config.toml
d_mlp = 1152
vocab_size = 1334
norm = "layernorm"
qk_norm = true
tie_embeddings = true
init_std_down = 0.0482
Each number is 500 + 40 x the weight over its row's rms, rounded and kept within 0 to 999. Layers, rows and columns count from 0. Numbers have three digits each. The size before them is the row's rms in percent of the matrix's.

# up: layer 7 MLP up, 1152x192, rms 0.0482, rows 108-287, columns 160-191
# down: layer 7 MLP down (transposed), 1152x192, rms 0.0481, rows 108-287, columns 160-191
up108 095:552502450517445391472500556564551497508528519466580480570436527499518481505492492544525498459495
down108 090:400512530486493531595536479481465513518501563488523418497537537555425473520486436476489486522518
up109 100:553431513476468463474529514462445543504473558488524458448530481568506491475496447460569493470447
down109 103:531519460535553493466468501534462542444498474565483512474514539464500545500521499461538468457443
up110 103:548420483496469544511553486493507558517570454544514495474552509488528539544428463551493430521520
down110 104:489524538437491509574545505538523498533415489570487492507424494476516474544544573543447485456483
up111 097:506497498512508530517486506525526541456554465570539518547511556545493467472421489482550502481539
down111 089:482464524470518469504527531462439486484407444451441480485534446416498540523524522501526524458513
up112 105:478525530491469534543549471502452442479504457506492450528527493495493511472482490528575433503480
down112 103:558501487499502426427553502464439443465496472576562557479504526549538527485596421455476472433490
up113 099:455560526508444440438482481491496524580449481475487505506473504454535503499475490521438517529576
down113 097:442486518470464409437471548490476600546455515471521494475504572406540516586519472595487474445573
up114 107:547437469518480473542527468466426492486447545468519462404552496488484495491506420456399443475446
down114 096:530484552490565499460429483492513491500509533510527532530520483449490510476478502457500437531450
up115 104:543480557504564509496507454402435530502529454486475529479514454496466547436502525598518461505574
down115 100:477516530562415485528519502487442454491489451454481475542500484500467529496514451490537483519535
up116 100:575598551472429529494450484529567458536566499474502438542522566462514558528545543540527516533547
down116 093:476583556456573466465465523481491533459509517533399521465536513485490477509424502504513477533558
up117 100:507465523496487480567597577502541481455465590441440428526481517522495403408581469529545499499530
down117 103:464502436502528567469461491500443496522512488483513456456601489429497505505485481452524532464517
up118 096:432519545520493472528560476479473450521469479502497552472518493456511478460472508513547485439565
down118 097:504443499558581522459552501577499443539476455500455529452530512531490514469492528470490480562550
up119 108:471536438494509521543448433469472457504522424459389455450487541547504472498447601473516552487505
down119 110:555590504572479525487506468476416554444505466501479493468469462466489474525481486452502433544529
up120 095:519492494567525550543532458473485441471439456536517485561467449472534472485493527449457441598515
down120 094:497494572506480453534520491410531530445494502446495498447553550456502552474569538524506601471539
up121 098:527482428510521461489473494411525447507433479499439543424393532548474478515493435400512434424553
down121 098:509478560541545573456477469600479436510504473537569558522511567532533464486530483534505495548467
up122 095:439503409539485511529555523548542533503527491539456552551487533484502568481400519534584554492457
down122 097:531513518472532437413427477514578543467432594537516410530484465543495537512571512523504492467495
up123 103:568517539546481503571519471510452448494453485491570492483512469483474501477481531430451477489468
down123 103:518503421454492481479517579473474495431561495500514456516522540455564459516540447541477552487531
up124 097:504504459458454465413546475528477482408584494578544522479534499533497526491546522467530501479545
down124 104:546581507437481536534522435510513505518510460467499518426492514524552491510459514533530426496503
up125 099:529543462548497520517480411475487510530519467520443503412443473527488529551513555461472472557566
down125 102:436527449476457497527553432510487562539481502422442469537513555491450517470478484484513517515481
up126 097:548554569542519484471562451515485528482470515479498431469540510528486522486494521493477455425468
down126 102:466485495577495528507521518590475523483459550506456489508511532553481477577511518501481458440471
up127 103:552471458541449486423460486473457457412491464477497541576472487542496484520512540495494449499503
down127 100:534533539468496484498584424495541513506481474576499508515457461530484430540512487508524471465525
up128 104:478508429443460495492522486525516520460518516416575450526507476495472501487494469493504520519535
down128 097:500486503465490485449480404476510447457545486509419477462478565502522501503512461534529501429451
up129 105:490496477458556474507493504494552502520525493432482471523456463511510527532505473473473458414483
down129 110:455495482461501476541490435489526454497532564473496420506485489530449523466546490526565525507503
up130 097:430511501476529527469431502495520476417470507514576490451464455520542482499437463539482463445416
down130 097:540493460551432517446537554435487479487550490514430461466474473484486549556484466549533513537524
up131 102:496515448474445454547527540546492570536501431583566484550473427482465595540501527523505524411528
down131 105:555489463538501441459540545477512458466535473481485467559498485490467412500490566540427536552465
up132 097:518510506511516474508465434524555484558562498478558445498479518600452516512482432487490481520597
down132 106:499542511441537500490534531496523485544459405463478501457534504455500479462537532513510557461541
up133 091:521501612484464524490467528550553514530534490472530486544473553536503508485470430506515515459473
down133 094:446542486518514479501434447457438429447448481410524617463550485471451534525515494445464534469512
up134 101:510502468499517517505550520437586520459533450514494482445441416462547465500556403504431497516478
down134 100:537512433469535490509566501431505506509452484488549542579428463468547533477512458466486444530490
up135 092:521519513521503428415570476509471520516453472410510488453481522510507527416478436483559479549560
down135 090:542504484510554487469521566513553532488561469527450492495443466465500552523541497503511476498509
up136 100:514521482456435489479468474505499505510456444540458493527476455398419477549491496478498514412426
down136 100:478467487525477498566504546463509573504547454527547394495482502565478516502460475525473499464455
up137 116:525487528476500476508435518429557471449451465473504525483517444503467532491495485495527468403476
down137 116:473530530404532458535467539471565513532459479530469447576480492487505553454491531501480533516446
up138 099:528440484421450466552505544486503466608548458515430535514469453509556484535482543511510498543486
down138 105:421496557443493478512488559421481470487475503511518488427509504391467533518486452536588476493469
up139 100:497474559505567488518504480591500574471464506528554580514470462481428520473434547522449425464507
down139 097:451531491461476520455486495449553443470484548478485496445492529512501546493481534503482538514537
up140 103:537479520529445523534495406486519524482526443544522539416518492506574541463520521563425526457537
down140 100:467530493494507553527449534464533500468477444457534485550501426438580603534479399478513528481479
up141 100:475548524476468458481486462504478477482457477470452485458526494478552531476508463537455478482432
down141 100:546520495571534482409519472544475534531561570560467582556550473478455536481490567491522519491473
up142 097:466516451502513411521510494425489527501549684534422477523479516521436499526481538454594472514512
down142 099:454431491546471561491530540540510510558467377509578490467467501541546450498503503537431520541453
up143 096:493456560446436472453447524506496513488445551466499465535477498477476492445534471491492518565474
down143 098:466571509512565539469447461521511472534559501512544502504414463554521538529475398490447504443462
up144 106:522497519491474508531577498540483518543586537496488453521431480478523544511451502494483564437518
down144 104:422531547506513573488487466498503516548485491502492524460523498564463480482441433481548568437545
up145 106:553446510556483514448450484563474513514461574526502505443430507463469506494523480448515472478434
down145 100:608590462522425471486526449479519513514482566476524523448501481542542529520530517586446531485457
up146 099:578456419486505492546528508495450561516483512548517450518528561483477538484495511546530484518500
down146 098:456524510473496499476487525504497555462456570533447607493520512503489479462442506475505533513506
up147 093:497550543397514424558500415463504506504536548543505515456474513511470538563489479535436510511530
down147 096:537497576458470531502471461570440395490489503572467495558486537481498371472547485569493574488470
up148 093:506508479574512480536450594496460521517537477478467533460511555545550545499496515560482514516570
down148 085:508514509469486586509491441563551514483494534573528464547522461457532441465474478457488552551485
up149 103:559496434499578506551458486519514489471482544489504458471456540458478469515500512485488478458530
down149 118:481454488534557551543479530570455426506519457506522529518499497491456411428547507532590520454506
up150 103:488519469466476520477512586508497438404484532511428484485518509505545529527410457517533536463564
down150 101:534482499497517464543483445421470467535516542484442485512501509495587544457574526455458498550459
up151 096:431516571522461511549511493473457576535545500495546513503555488578489497467537482475553515492529
down151 091:518548478518537524498496533466513469471550472560528475438507500441518500543519513503459475481481
up152 100:438465540536394474433458478417530516477455524474486512501482467558471508492527519565507484446509
down152 098:617467466558513503486573558469479578466503575498515533513494475463465471572465473544503524482466
up153 101:458482537468541491491479516477535522481537518466543467530489511515495494489459478508500467452503
down153 111:497536472533512512448482501522539424524499461546524502454526536496523535474515448449563436581505
up154 100:541493520404531418484493482523443487492575428542490533516470477484482516456447593480493505461497
down154 107:444519464484535523524483526478427399458543537511502430496534430462472538466478493482496518506526
up155 104:456513468538485469515559451498404500455526510540490508578528518515435486471478477551501474495534
down155 112:436463437506468429534488489481495588510597534572510498561563537532480542487524481488551422527539
up156 095:469477498514462469468568481497525512450441520514454526547521435414455510473572484445490544512536
down156 093:556499529476528591537490480425566467472573535576510536448484551525540456517518431551509577449502
up157 103:467471489486532557460528482434487471470533529474554477545518505505518504446488545633541478481599
down157 101:521486547494472506489513508516461516495489488564480491492527509519466490510566515554506513535469
up158 096:504515512546540490510581478536531553457498497533511476566501439486541504462476446510476531418565
down158 093:532377556523465472503457501461532523500555514488509501478508567444508464538581516439517528498500
up159 105:531450495559614476449607536505465580551510495549506495478474546517548546517460515557521512462497
down159 107:537531517453411489443496537494518529531455524495538567493473476466509496530439531579433483548442
up160 100:472534542520523537505498501519497420456527547488485457517455472502520485498484492473539488529484
down160 098:565473523521500552505522518456476497512503527490463482484467575547507523521563439560470405513507
up161 110:506427537503507481451505472454547478509486467465485532491467475501539519481494544484439563479539
down161 108:520479511488427509533527580450452471556528511553516501460523497465494541521442508544496480496569
up162 095:435511563531473460417527567535523484485518549509457481502503571601545506430439455485546442431494
down162 100:520543543536533548439439478531544455545549552518481474543479509476429490557536465460521549487471
up163 103:497469492481579540479553490468487509532473450486484544468474441527490528494566485544495461440438
down163 105:588522542492409541510546579507526503471448463538431532508507545519528506498496505455514496456445
up164 097:515501463457503477515562453442499525493606475573474452442405454482481503507503430538523488450468
down164 093:485514599512478563528524463434518466463431436492480482512528483482515529557479545493504510567572
up165 099:522476563543470482429501546494570514536493482477444483435464500531487476479517564530509453532513
down165 102:474501585459441474533536452498469499520464458505509588538495515493558457480511428539454511493488
up166 101:496491438485494528547538460528491539501421486483472556490512498562513536469491499467541550593436
down166 095:465535494552499454442485457492433519476478458463572556477443500488506452572479438472459471423525
up167 103:526465503514495514448505488466499493436563510485522501468535462530499501479398497554450496490554
down167 103:562530510502474436517556548573479483529480530538513499475480541540534552465467523586551562448486
up168 095:493478520467451515497450446524579532518437514586492529541434481535470497492528530558503568505497
down168 094:452500481534471473460562521524508485515549529444515483482567547481532514520523427541498452526538
up169 103:529498453597565502520515477518523540496461536510461425450495485535436451513445460435570424460412
down169 097:569457500510517518424533477414548554504509520530497493490492484476508447480536505429543540574503
up170 101:522545521476469441558460427493510549538466472517526482528563532511499508476502471513533513489473
down170 105:552456572493522487448484455474491549495472498473458392505443483469571522531496501483405497469496
up171 103:520529490498526438473507462521511517532431475522484526533495512517464493499456461540536518530549
down171 104:493524502474491551473452488422518498519545493446506532467559448488479580576510547459480497429401
up172 095:496450419468558499501511456512421516513392464514532469435449545527473470418464480545468476490536
down172 091:463464563572455498577481492508481602466463476532567486566540455554521496492480496553514481529549
up173 102:494459430475525523524513487456510507430444434495497575457523482548410531506475495496487519467429
down173 099:543539520498424472498391536431537492481490475487500390482503568559522576530530499501491537379532
up174 100:556528476516483549506579462463537491514480496529586504492526504558467515456495459473459480472487
down174 097:478532415500515564513509463480515464422573536549542513476508529485522528521514478494505508551516
up175 105:481495547438431469510515518586519441485576443526552517510502484510538495493516526593529480485499
down175 097:571448515529582542584448481477480537541487510491487531494538591470491559568490482422500553463530
up176 098:525541544464498498485454528530471509581479504521528442454532496445485549487529543521516494512531
down176 096:525497516541473526531547449491475577486493534489464479451495493487545441520469482521534495555495
up177 100:485469463532405457558491518459432535436496505446399456440474504488472506399534497529439407572508
down177 098:501573597472571540445574483502519556511498428528538547571546582484516413475420522486511492552488
up178 101:544481573514460524509529424468445537538536479593431529511540483522520530469507473497504488523519
down178 113:475591533434452560507567581501505575484475547501526466483473423482530530530522465613511472515531
up179 102:560470471525510475506492439509482451540558464463426507498517556473446417545408440495523497505560
down179 098:443546515382493474477463525571532468513493548490404456489503531471465561546529533444512541509482
up180 101:541519527438541543464504498513463563503453491511454554438494480540501531548469429550457516407458
down180 099:540506443520493542498505522459483547517489480542570465503521462550635548531533470525409505475579
up181 102:542549542498500479562468477472542480486408518541527412490536510595505388521440459527481501514496
down181 100:519483452430499471466480582452493550457464465497565522542452517568494515494548522545450518474549
up182 097:472447482570447546540437468491531498506551461498518591455481571599518449542506472435484510503479
down182 094:575486505523528546454455478499564540536500520460428540529515433435410504551453441518460493521456
up183 097:522490511454436468506490474488536538561482517471491554528527486488528536469500453498482522475586
down183 103:475434584459484510500485551504471465441548497556424459519453479536482484493498521527419514513488
up184 097:579497446441504500411478487529487522514557455490570500465534494475515507508511550524509472497539
down184 101:497525483456511526507545481456582518549516466540524521453535478453522522551462523475473430530540
up185 100:453496414500480400489492458449507530497522462387523486422504484482480566500564536478475432499432
down185 099:494518490498551504557433518445510527573515496462500488491533527482531535516450477484523522508533
up186 104:460471474528435434510487384428545449518522478423516477485463514465452441517533497530522471480450
down186 100:498414519482505447521512547520473451499469462524486564533532504543505550494519481464480485567477
up187 098:468469487471474495520456486517462506539508514570553524498504458546493545468442534460538555498556
down187 104:503468514432540414523464517527540432492445514481608514507511461449493519483452541452459448539422
up188 104:464426461491445450485471511464461504487447516469454562537464492535471588459539458519513424520445
down188 094:506521421556475492500548539529485482501573482557518388511565465503484462543595431545475481458471
up189 098:507515541456523515398475560513481513507546534539512438522500448517489555435587509527511511483515
down189 101:581504521499468506537512523511470459546495503497498542502440467483576501454535506499494541444502
up190 102:468547474494394533475527448425511526457575518482523465517449510513504487488501518462492510502596
down190 101:545473506455585515505500573491453536492521512408494553479507427524530431502451480534470530484536
up191 098:489549511509541471513425544541513536414521535472507535465477475488462498502504529464478514488530
down191 103:500470445486464482477501465501460513554547518488478478564449538527396541491547516553506454519489
up192 093:539477403483489457516507496517477471433480431523480468425512439460481474493535467539500517515471
down192 093:501523523599502520568477527512487485546456509507508546505529535546536550484535485433538439507462
up193 102:439534445529482475476568475472570462517422463459581499511444506486440483509520445566502464497460
down193 099:568520467471519524507549512549504491456475472562461463508539460555461436512504505500452575538509
up194 098:493475522429506469515441503504515498540505475541495486452461446545487561509567552527497469422469
down194 099:524525478449498432494438517549530515522510542489478479538507510541503563435533467534455403480481
up195 102:462498473488495561482465421488538539515557398412522457504521478529474517561512461558571521423477
down195 096:460507460444507478489559479508476471408492426527449479478535511566557476451488561527524469499459
up196 097:474537553462513420465535535505435532529492545508520518447463491519452507498494531540495444505513
down196 104:491514527407459448478510511551510485518462515453464514451490440496508461485477429513536527477537
up197 098:444543446541512471489518448530518546432484435504497566522476437528439508575496504490472522531548
down197 101:511507496453498521466514460550427465466434508478532515462514449522490476500546486471448498520502
up198 101:549529465490496557517558492515523447438415465515484473491440533477482519483504525557490435490499
down198 105:503476502439466527525495447503478509479531428513512534498516434539529468508510489480410538475586
up199 105:523495458524471493496506566429485481591472429466488430470470449506505529484495513524557453522546
down199 102:464471514541522606480402468459475387483519447511522556558447451480484584454520549478493471500488
up200 102:511490506577543444510525515551464451507536511541428530524477474540454500484498505508498491465578
down200 106:537488442517515522554545483524471515531526457505516483497490436453466505497476483465583486471508
up201 102:472518494494483453488514528549502472579474439473552450527480463565580417523446443547443521466563
down201 098:514528487501525490549533513478506512460456476542494509487455476515541576446553525547492496525493
up202 099:491475437477484525473518504515450401487540496484560585491504529574552523541496447520539528453509
down202 100:428449462480511534536473466546574450537493556504508539561490439466463543516422493469596449536460
up203 099:465469436520538481472513469460531509492549412503520560479505457504538519497525484504466536509511
down203 101:478530495556522490555448548534585435442539468456532473483511499448475534545468510482521523551504
up204 096:551437516429575562423572437497535474534471484456498433480513526512493460483530539545518406546487
down204 101:451515543452504494453577505527545458485520473486475498477471556486503473511537518508516515448524
up205 096:487533478539502493449498467513482483479428517454525549469468520440503480535519536483487465461449
down205 097:454562576578497494508523541515562507527446502487456508511501493489525542499534457462569498482460
up206 093:456502465518477473508544476522501481492543492533504505461453465523436466494491533483564541574474
down206 097:492463518539533486422500480549417498495526507519524499472460538473523528465551555486452452462497
up207 105:457492457453473451554557492497425448537533447432508490464539576452539437453399574548503506497534
down207 107:435525528476545434490441492502506498429546539525470499514560481517493502581546512536501485484500
up208 102:461529496498505527456500565531478519469485436412470485478481473500388555393456494426527536475374
down208 103:620437435445586458501487489531497530530483486506556516510528460453471520512512460517497492502550
up209 095:510520508491446518517445513474549491524436546497487507488480463538495499451564453577442554557507
down209 092:505474549465470471544456479511534483534507507509465476520478485470466495575465516551454461574435
up210 097:495462496446523439514516467511493485548488480515456493436470423504509499484509550499438544541535
down210 093:494530506503522570498487533473535475485501462529543437449466550526531487406491498517500565470612
up211 096:495510425558480513532495518484507508504506461524550443565512564519548518516452523481468433459457
down211 096:452528464547590513525544532522548472497552477490529462522466455522460511487496551455513570528533
up212 103:419532523468510444521496503422478543526504512560472478476573449529478458473462507533570517487502
down212 103:490485543484539492466442473474501513423414543479483481589484547432515421474500514437446391543520
up213 100:395498441509517515490527469607500483513455532463555388484473448410486524520523472512456522472482
down213 108:454480541523499501515482484477514434496432420523551418517505467459500437504479450549484534540494
up214 096:448454505415474502448473525510528514467493495522482466483503456466490511472527505432513516518469
down214 092:531444396486467498540454474554490563482524580471506474488466525607497465502504553537493435469503
up215 098:540446485521428473470404544394478498527506510468496435542426490502520489519507487560466525515547
down215 099:538479447514508524517510527465543555443468511453499469466511473518482490508478447455426430470474
up216 098:557509476469489488549467512466520469510422511413484508490539547466479470527497432440453557476453
down216 100:435450524470477532467507409506497457480568548537491469510473563467456500527488470481436430535459
up217 111:482527478457398488500408519470565510574494463457537504535480505511577539485466518556521463410512
down217 106:512494508445543494470500508492504513518484447452512533492529499527488585507474497492557560466536
up218 105:474525497532476400498497552394563506491468429539480389506476469413525516466513535527454532487488
down218 105:462536549457511518443504387514516500520511483487452524445498483481519418557516522462520459477523
up219 100:430467499480515560529474502471410550488520491470485509478479456533494494517539510527510476492544
down219 102:554484526532476533480545518553427508456494456451532478486508518458534464503533553515496538490531
up220 099:552581494461472545439472558476521516469519487450516460420482463522513545506499428502470536567527
down220 105:498552476520519437507452485449579518506517484504527480515467468474537535456553488559449501500534
up221 102:520556523464497483443563426536488463426557423470519524480409550516492523471438535485491514510498
down221 098:498534545501467486478432492488523553475502480524450439518563486486494478477539429482563496550431
up222 096:474475581453465551521497495576401521488533453486506496516421564508461480474519496446487468505533
down222 095:514542522552515495519423507442537504500570453523511555500524479561433544517473461491525501600583
up223 098:520547484535517523497512542501534468448449565484452491507516469497539481486512514461566481499504
down223 103:498492425485475416503449563448532545497503569488579467450461461503529507504493540423483514523473
up224 092:475479487488509474466473500514552545438522436476505417481514530463501567512522512535518475536481
down224 086:469432528534563550529525457476445424553527504542517519548523486489512468531474474457482560445548
up225 100:502577545536490501478519463470525423559467515460518542438506481567518482530556508557482567486472
down225 101:605532477494461500477546526492588462505547557478548515466495476584487513526510490452486545539537
up226 104:479525523603502450479496470447495495504479472451508494475464537471554493442454475458444480429506
down226 100:471512484542511525451536499572499545484616471568528414451455528525504454407497550479576510518566
up227 095:445468475507478530511467503496537511600577478463437562502467496473505419541495489523524546481544
down227 093:529518483546524496473539487493485522567575547469525535450522463540502424456493522434470508497540
up228 099:536465590527492462495499475429516446458462520523520450487539493562522543479503543465555437481554
down228 099:499520506454580479441465418535437495480505499490489544532492508528482527506493506514467571519516
up229 106:495515481516495508476456486478501495476520541531479484544526479547545474521527517469544470514477
down229 100:547573488512518475459534510475521513573467483537478460554467498408455491506574514414478434494527
up230 107:521458476467493499472541449490514529507448512451509476439547480509490503530392474429514409558583
down230 107:539463496544520544520492465516598509500509527471465523520466530470456522506494461527520470578547
up231 094:575548438536485525502475408555475524436468496541521586552550428529519497476483444497525508518469
down231 095:384553504463458458527515589439605503570431519535512504453499522487482505481497538532502552513591
up232 103:488501472471498537540516426418452399449541466471506493542545467436487490506506456542493479450566
down232 101:522464474521420400491498474475519465463439525546419453465432543408495553487472459543450500454486
up233 098:509485534502460528562491506532480502484372475497530445499493460480490462448533488492517486505488
down233 093:530472490508561468482454507525586520511507584477560497493453538484523542508549532507452569412481
up234 103:521557503509490523464440456583533487547526498519566435453530445522505438531479556536557570529503
down234 110:535496497432463477543498452563429462454537524525530479491516499570506549470560475444500534493445
up235 094:463524525438531547485454405436449514488501514447468444565484516487476476450443534512501505531442
down235 102:447513639544513552564478534463549510565466508516408490532487525514492550488518485514480458460483
up236 102:524422533491538500504454520519462456503455476503550546413482512481523455535465455513466488523514
down236 102:506550497516505536563467453567488411511537391512476491473469525489581471500484508516548471499526
up237 101:492476463512447496454452513527506507456499480516433579460526494486571486501460493441480554593459
down237 107:499489484481492478521493489401435468478544573489541496493554516532453480458537460484485480504550
up238 097:494462483417490545459478485516446513415498489509538503433444536512497478430480537509543482460459
down238 095:514491538546545427527534447512457467473532498397569464494533518515502458544446482536492549441471
up239 096:522468457505575501536540466479472489461537496490461524518495475426485532487496518489410473472517
down239 102:548488478410450466535418550552567471535455484540471555481477518527523538478476488532492471429495
up240 102:475469469550526552484492421534534480404480500522512478515602490498524631535475436489471463528491
down240 101:493634458531475493460514540566532508487527490506534503507437473456482438471507521499491504525488
up241 101:468499469494462455430439559527494467483461482473520519402502526497453512520451500481534554541531
down241 099:524467528484503609520560484583525519539460456506504512512491452488487525546541535471473556492486
up242 103:451532543566511449505524573493533548437486449440546586525482489524552452523521480426501497589503
down242 110:501500492472523497499512514554546488550591521505501522507567481521428500403472529531448538485494
up243 104:489392455450468448513484480447445532439447566467497533482568498453538441476512559498478470511476
down243 105:547549496447483508530490495425468511492413487507440497496504533559492477478424510447490493502430
up244 100:465560512435501521473529472490518482532517514546561426472539586465494543500387559563431473506417
down244 108:472504452504498450499515459509436489541477473455476481593449525424538458459491465524502510555499
up245 098:467483430503500482524531555532557460583514444476596493517534516516534540509459385517537551483454
down245 095:533479516434425503578537552504497458516479467490482515538561505508478419489481456464474562608518
up246 106:478587488550474565512547391441521548550518490503489540469565493557470510434531475451546455520498
down246 103:500442557485525497490558530486506520504455498474560471542511528496541496527453485500467562469489
up247 102:525566446542490425516538500517557471448555486415546562530484476490509520533471504448595514480526
down247 094:538457487420578468503506548435479469503536480528520499502477474541542489457574547462480499462491
up248 100:503472516509483530487497483553507479545509527403579495549472496543492516476535555499536536468464
down248 095:496481499514551520490568400558516511546464504560500491515514462507481494575505572508512532469481
up249 097:492411564469492503527505472507447442494408473477473472495483542500522529567532416515466512539479
down249 094:523476472478485479528509530457502526428561485595520518513490476558583506471478470498524553451583
up250 102:495499456450537458518474513510478440493476480513427495526540562532472540490616470517459511461504
down250 092:503495492559484512451506508583469432461485543568559459507506538520489501495567475532484493499413
up251 101:464526435485464427481525427481601536481537472450501539528422463536508513492447439500549539494494
down251 101:454494463501479462494472483539597530463497502521467514525458508455479476436518516594506503447491
up252 103:401522409470478503594537480496470480431523460486476464462491429498511506467475590479503477491468
down252 097:456526516507552535439490490533492583509565521423524466462441509504513487592512430479510519503517
up253 102:553566461548449553479476518460493479558453442474491507480504441496516512473402507503516516521485
down253 098:428462500463529458590480491471458465470481456416451523536533497458491530493460519507561485550539
up254 101:565502480455418428459560438532511496441523527448518513552431527557565539465420492540585514515451
down254 094:483447467528503565558386559488487525510507512541510472461511490516463463552524561540492487547514
up255 105:497578477518487480447451458499445470499500438488491431490497562563488457532514488538490427487468
down255 103:537458470509541494583503527561507533465469516505503541568536466508496591548493523484497466469522
up256 103:472488540503507496459488515458480498467460442511461462516424537554538430421506529485484484522504
down256 106:548388472514569538522432514477459433524551420540505502435511521546441496467441521509445550470545
up257 090:632487431481446560512522515426469408447494507465455508552450510483535504524473527455460519490439
down257 093:501508556489540425496461488521477487426503519474534477433506491495416475515491528550541402507488
up258 095:471507487568543500508518440554487438522595498450544448449540494472487535437426463489453525458528
down258 092:518526577521459476462495474538482516466501512512506545513490496515520495501515417469433555497528
up259 101:480502443521452527481488508549523486459488513436587485481445535465556569463465569491530519500552
down259 107:450511532468477488491500466494482514554460538492528551483538428498458492459475520515502535525399
up260 098:517499514515529497495491493568513552452528467458512504434457451468529551543469486472439468564518
down260 094:546557508494518456540517496566468567483532572422500535476485553493420526470490494500554550567440
up261 102:444530532537437464494579486479409538560424437495499479561500480504491555473530461534538534536432
down261 096:510473452501515475498453558539485467463429532539470473444550522462526481458560566513491518511428
up262 095:509465455521531488496537421482448466493454504478411453495470521475520521516511472502529434544504
down262 100:480531464480448457449539538579481476485535398544475476462445525475460492540491579477532500453499
up263 105:512534474510480452464445484469473488534438443558480431515506441439492503511501537542508440548510
down263 105:475504602565506503465476551466506494529502572551502426514473483529491463491504450495537541529512
up264 101:481470490496459472445450501563448499527546525514515542508520515525527575497540525528475500512486
down264 104:489535504533521562492471392459483513466539470510455485495453471495501478514522445487513468563464
up265 100:457555529520467566499498452443509555481480502536485432487579523440471504482476481510477561482464
down265 102:496557407546504487460512535503568539535571525496513478477502509588451567579565492478539507436488
up266 108:475486543517507462498441472488503452491541432517501561514448484442482490464537466506418451494501
down266 107:467514535488514473473536504526504427518542467536424477489560463560497521468511481478481512510495
up267 100:578542490533484540449521483496483468435502541483544465551497605559524509464502483485470471499525
down267 104:506443510470491518469544583559528543510367498537441527527437528492548487440495504509539511567466
up268 099:456492520578503489487482569445423532508508502491443518433515453539609505581496559569506499523472
down268 101:526457452479516527453523474535513521474436490380556499514440483453519498444529472523545524529501
up269 101:431541446515486449495564492450487435538514500465489503489356450491501451528559517582430560515561
down269 100:486517469523500548587472554497500629537578456509517527559555487573523544512476492473588491558557
up270 100:473477523483427452559485531482438526495408464491507463494443437430458539521508574475507523446513
down270 101:542489571572519459487486467493576475509581519481517510499564570531535501508436542471569532466459
up271 103:495616487563444502520590535455525564483531540494535421497452503500500418458473510485544498491505
down271 106:531533548478517533485505490476512487447475550553498469516519534577501545531531454562482472497480
up272 095:497498495523489532552464423529528447451461471506532490450566531487518438530477476516477485441452
down272 089:543479535445539460482499450483506502516534431547494530516498541422489549486484507488529531571468
up273 095:503490491572518491549471461443501491534497517414504524537545479519427506471447497456486438515476
down273 095:487449448527531517552504515565482575449488400533538478492495506547552521496523476474494581465484
up274 102:488423546491441530570552469477397499522463496511492522476498504453490538504439481512423499507459
down274 101:495447566490544547520538530513499489550515496531474530506585523432539540521436490480412485445539
up275 099:567475527491487456523487430565498579544519461473494513545490501442460525431479529512391491478491
down275 108:494500453577521507515446541487440476479494483507477503498443475486478454529509536460489444551546
up276 102:529505444520471524538497516490537564524501517485525509503476517576550564511523593452511443526517
down276 103:500492475462549516574483494519523495533452505495506464460452510462456509507601541485515443470525
up277 104:494419498555541551572502505473488532452488478541549518469518554564500418444480510463529465490481
down277 104:560493506564460467597475501530481534574473543517526497501555495504518519563517492393456513474557
up278 098:462444480461452473482412525516554453475512483458548513501553537508509491426488517493534458511427
down278 094:526569489524561488431540461512457572582509477538547514488542501483521482459495454521464531506471
up279 108:496473511504522507516509476500491450508446503525541520463454482525556483554411480477595506482491
down279 099:476436502532559457494563501548520587465521554505438455562479539450522460458570476478418523556505
up280 107:561485482480494419508529436537521470479544428522511490466544454496462492479424503559538561491500
down280 105:457480453459444520554540459509472543481464555488481447518475495446469563391524529453492486469549
up281 092:413454474465440528512527507489532502436501512532497451505527553431489499545576519492466442437438
down281 096:487540521540462546505453421531543555585478522534555501495503485501491441527487528491438492478446
up282 101:478548474632456484441582470499520510515507528491577501478419436559547522501489473549519501487482
down282 107:572496492506479488497433523487575542554522559530478484521498550485537567520568474471490430479427
up283 104:496458498553540482472485449470501511474489599551498502509493585489462492495507448486520500543516
down283 102:528447454437519559477508497485475474443576550471523494414526462475540522447558550522519521480464
up284 093:467469538477557450522437534495471528460459510490541485506498490499467525456459478461547498504476
down284 096:425468551495445523459542489499519468553567552499470494507514480448527476513488513448465535441561
up285 092:492540442490529575476519479603579511470413478516524453494534486525489495547541444531548485545536
down285 092:498519439515426560481509464484481471450518494524427525455570430505459519457495546457503456462593
up286 103:516449546470497392461500504488463466540450492417403491412467525504519517593559488523532491507543
down286 103:484486453502524490554531521456473513528495472508462561550562488545463497462499474538471474517599
up287 101:535459518520473560461440521541494473461506512529417424500486560528483502537502518499627491441453
down287 092:519468519511470483499524541514531542375441478499490534530507548464488525479500419533550494544555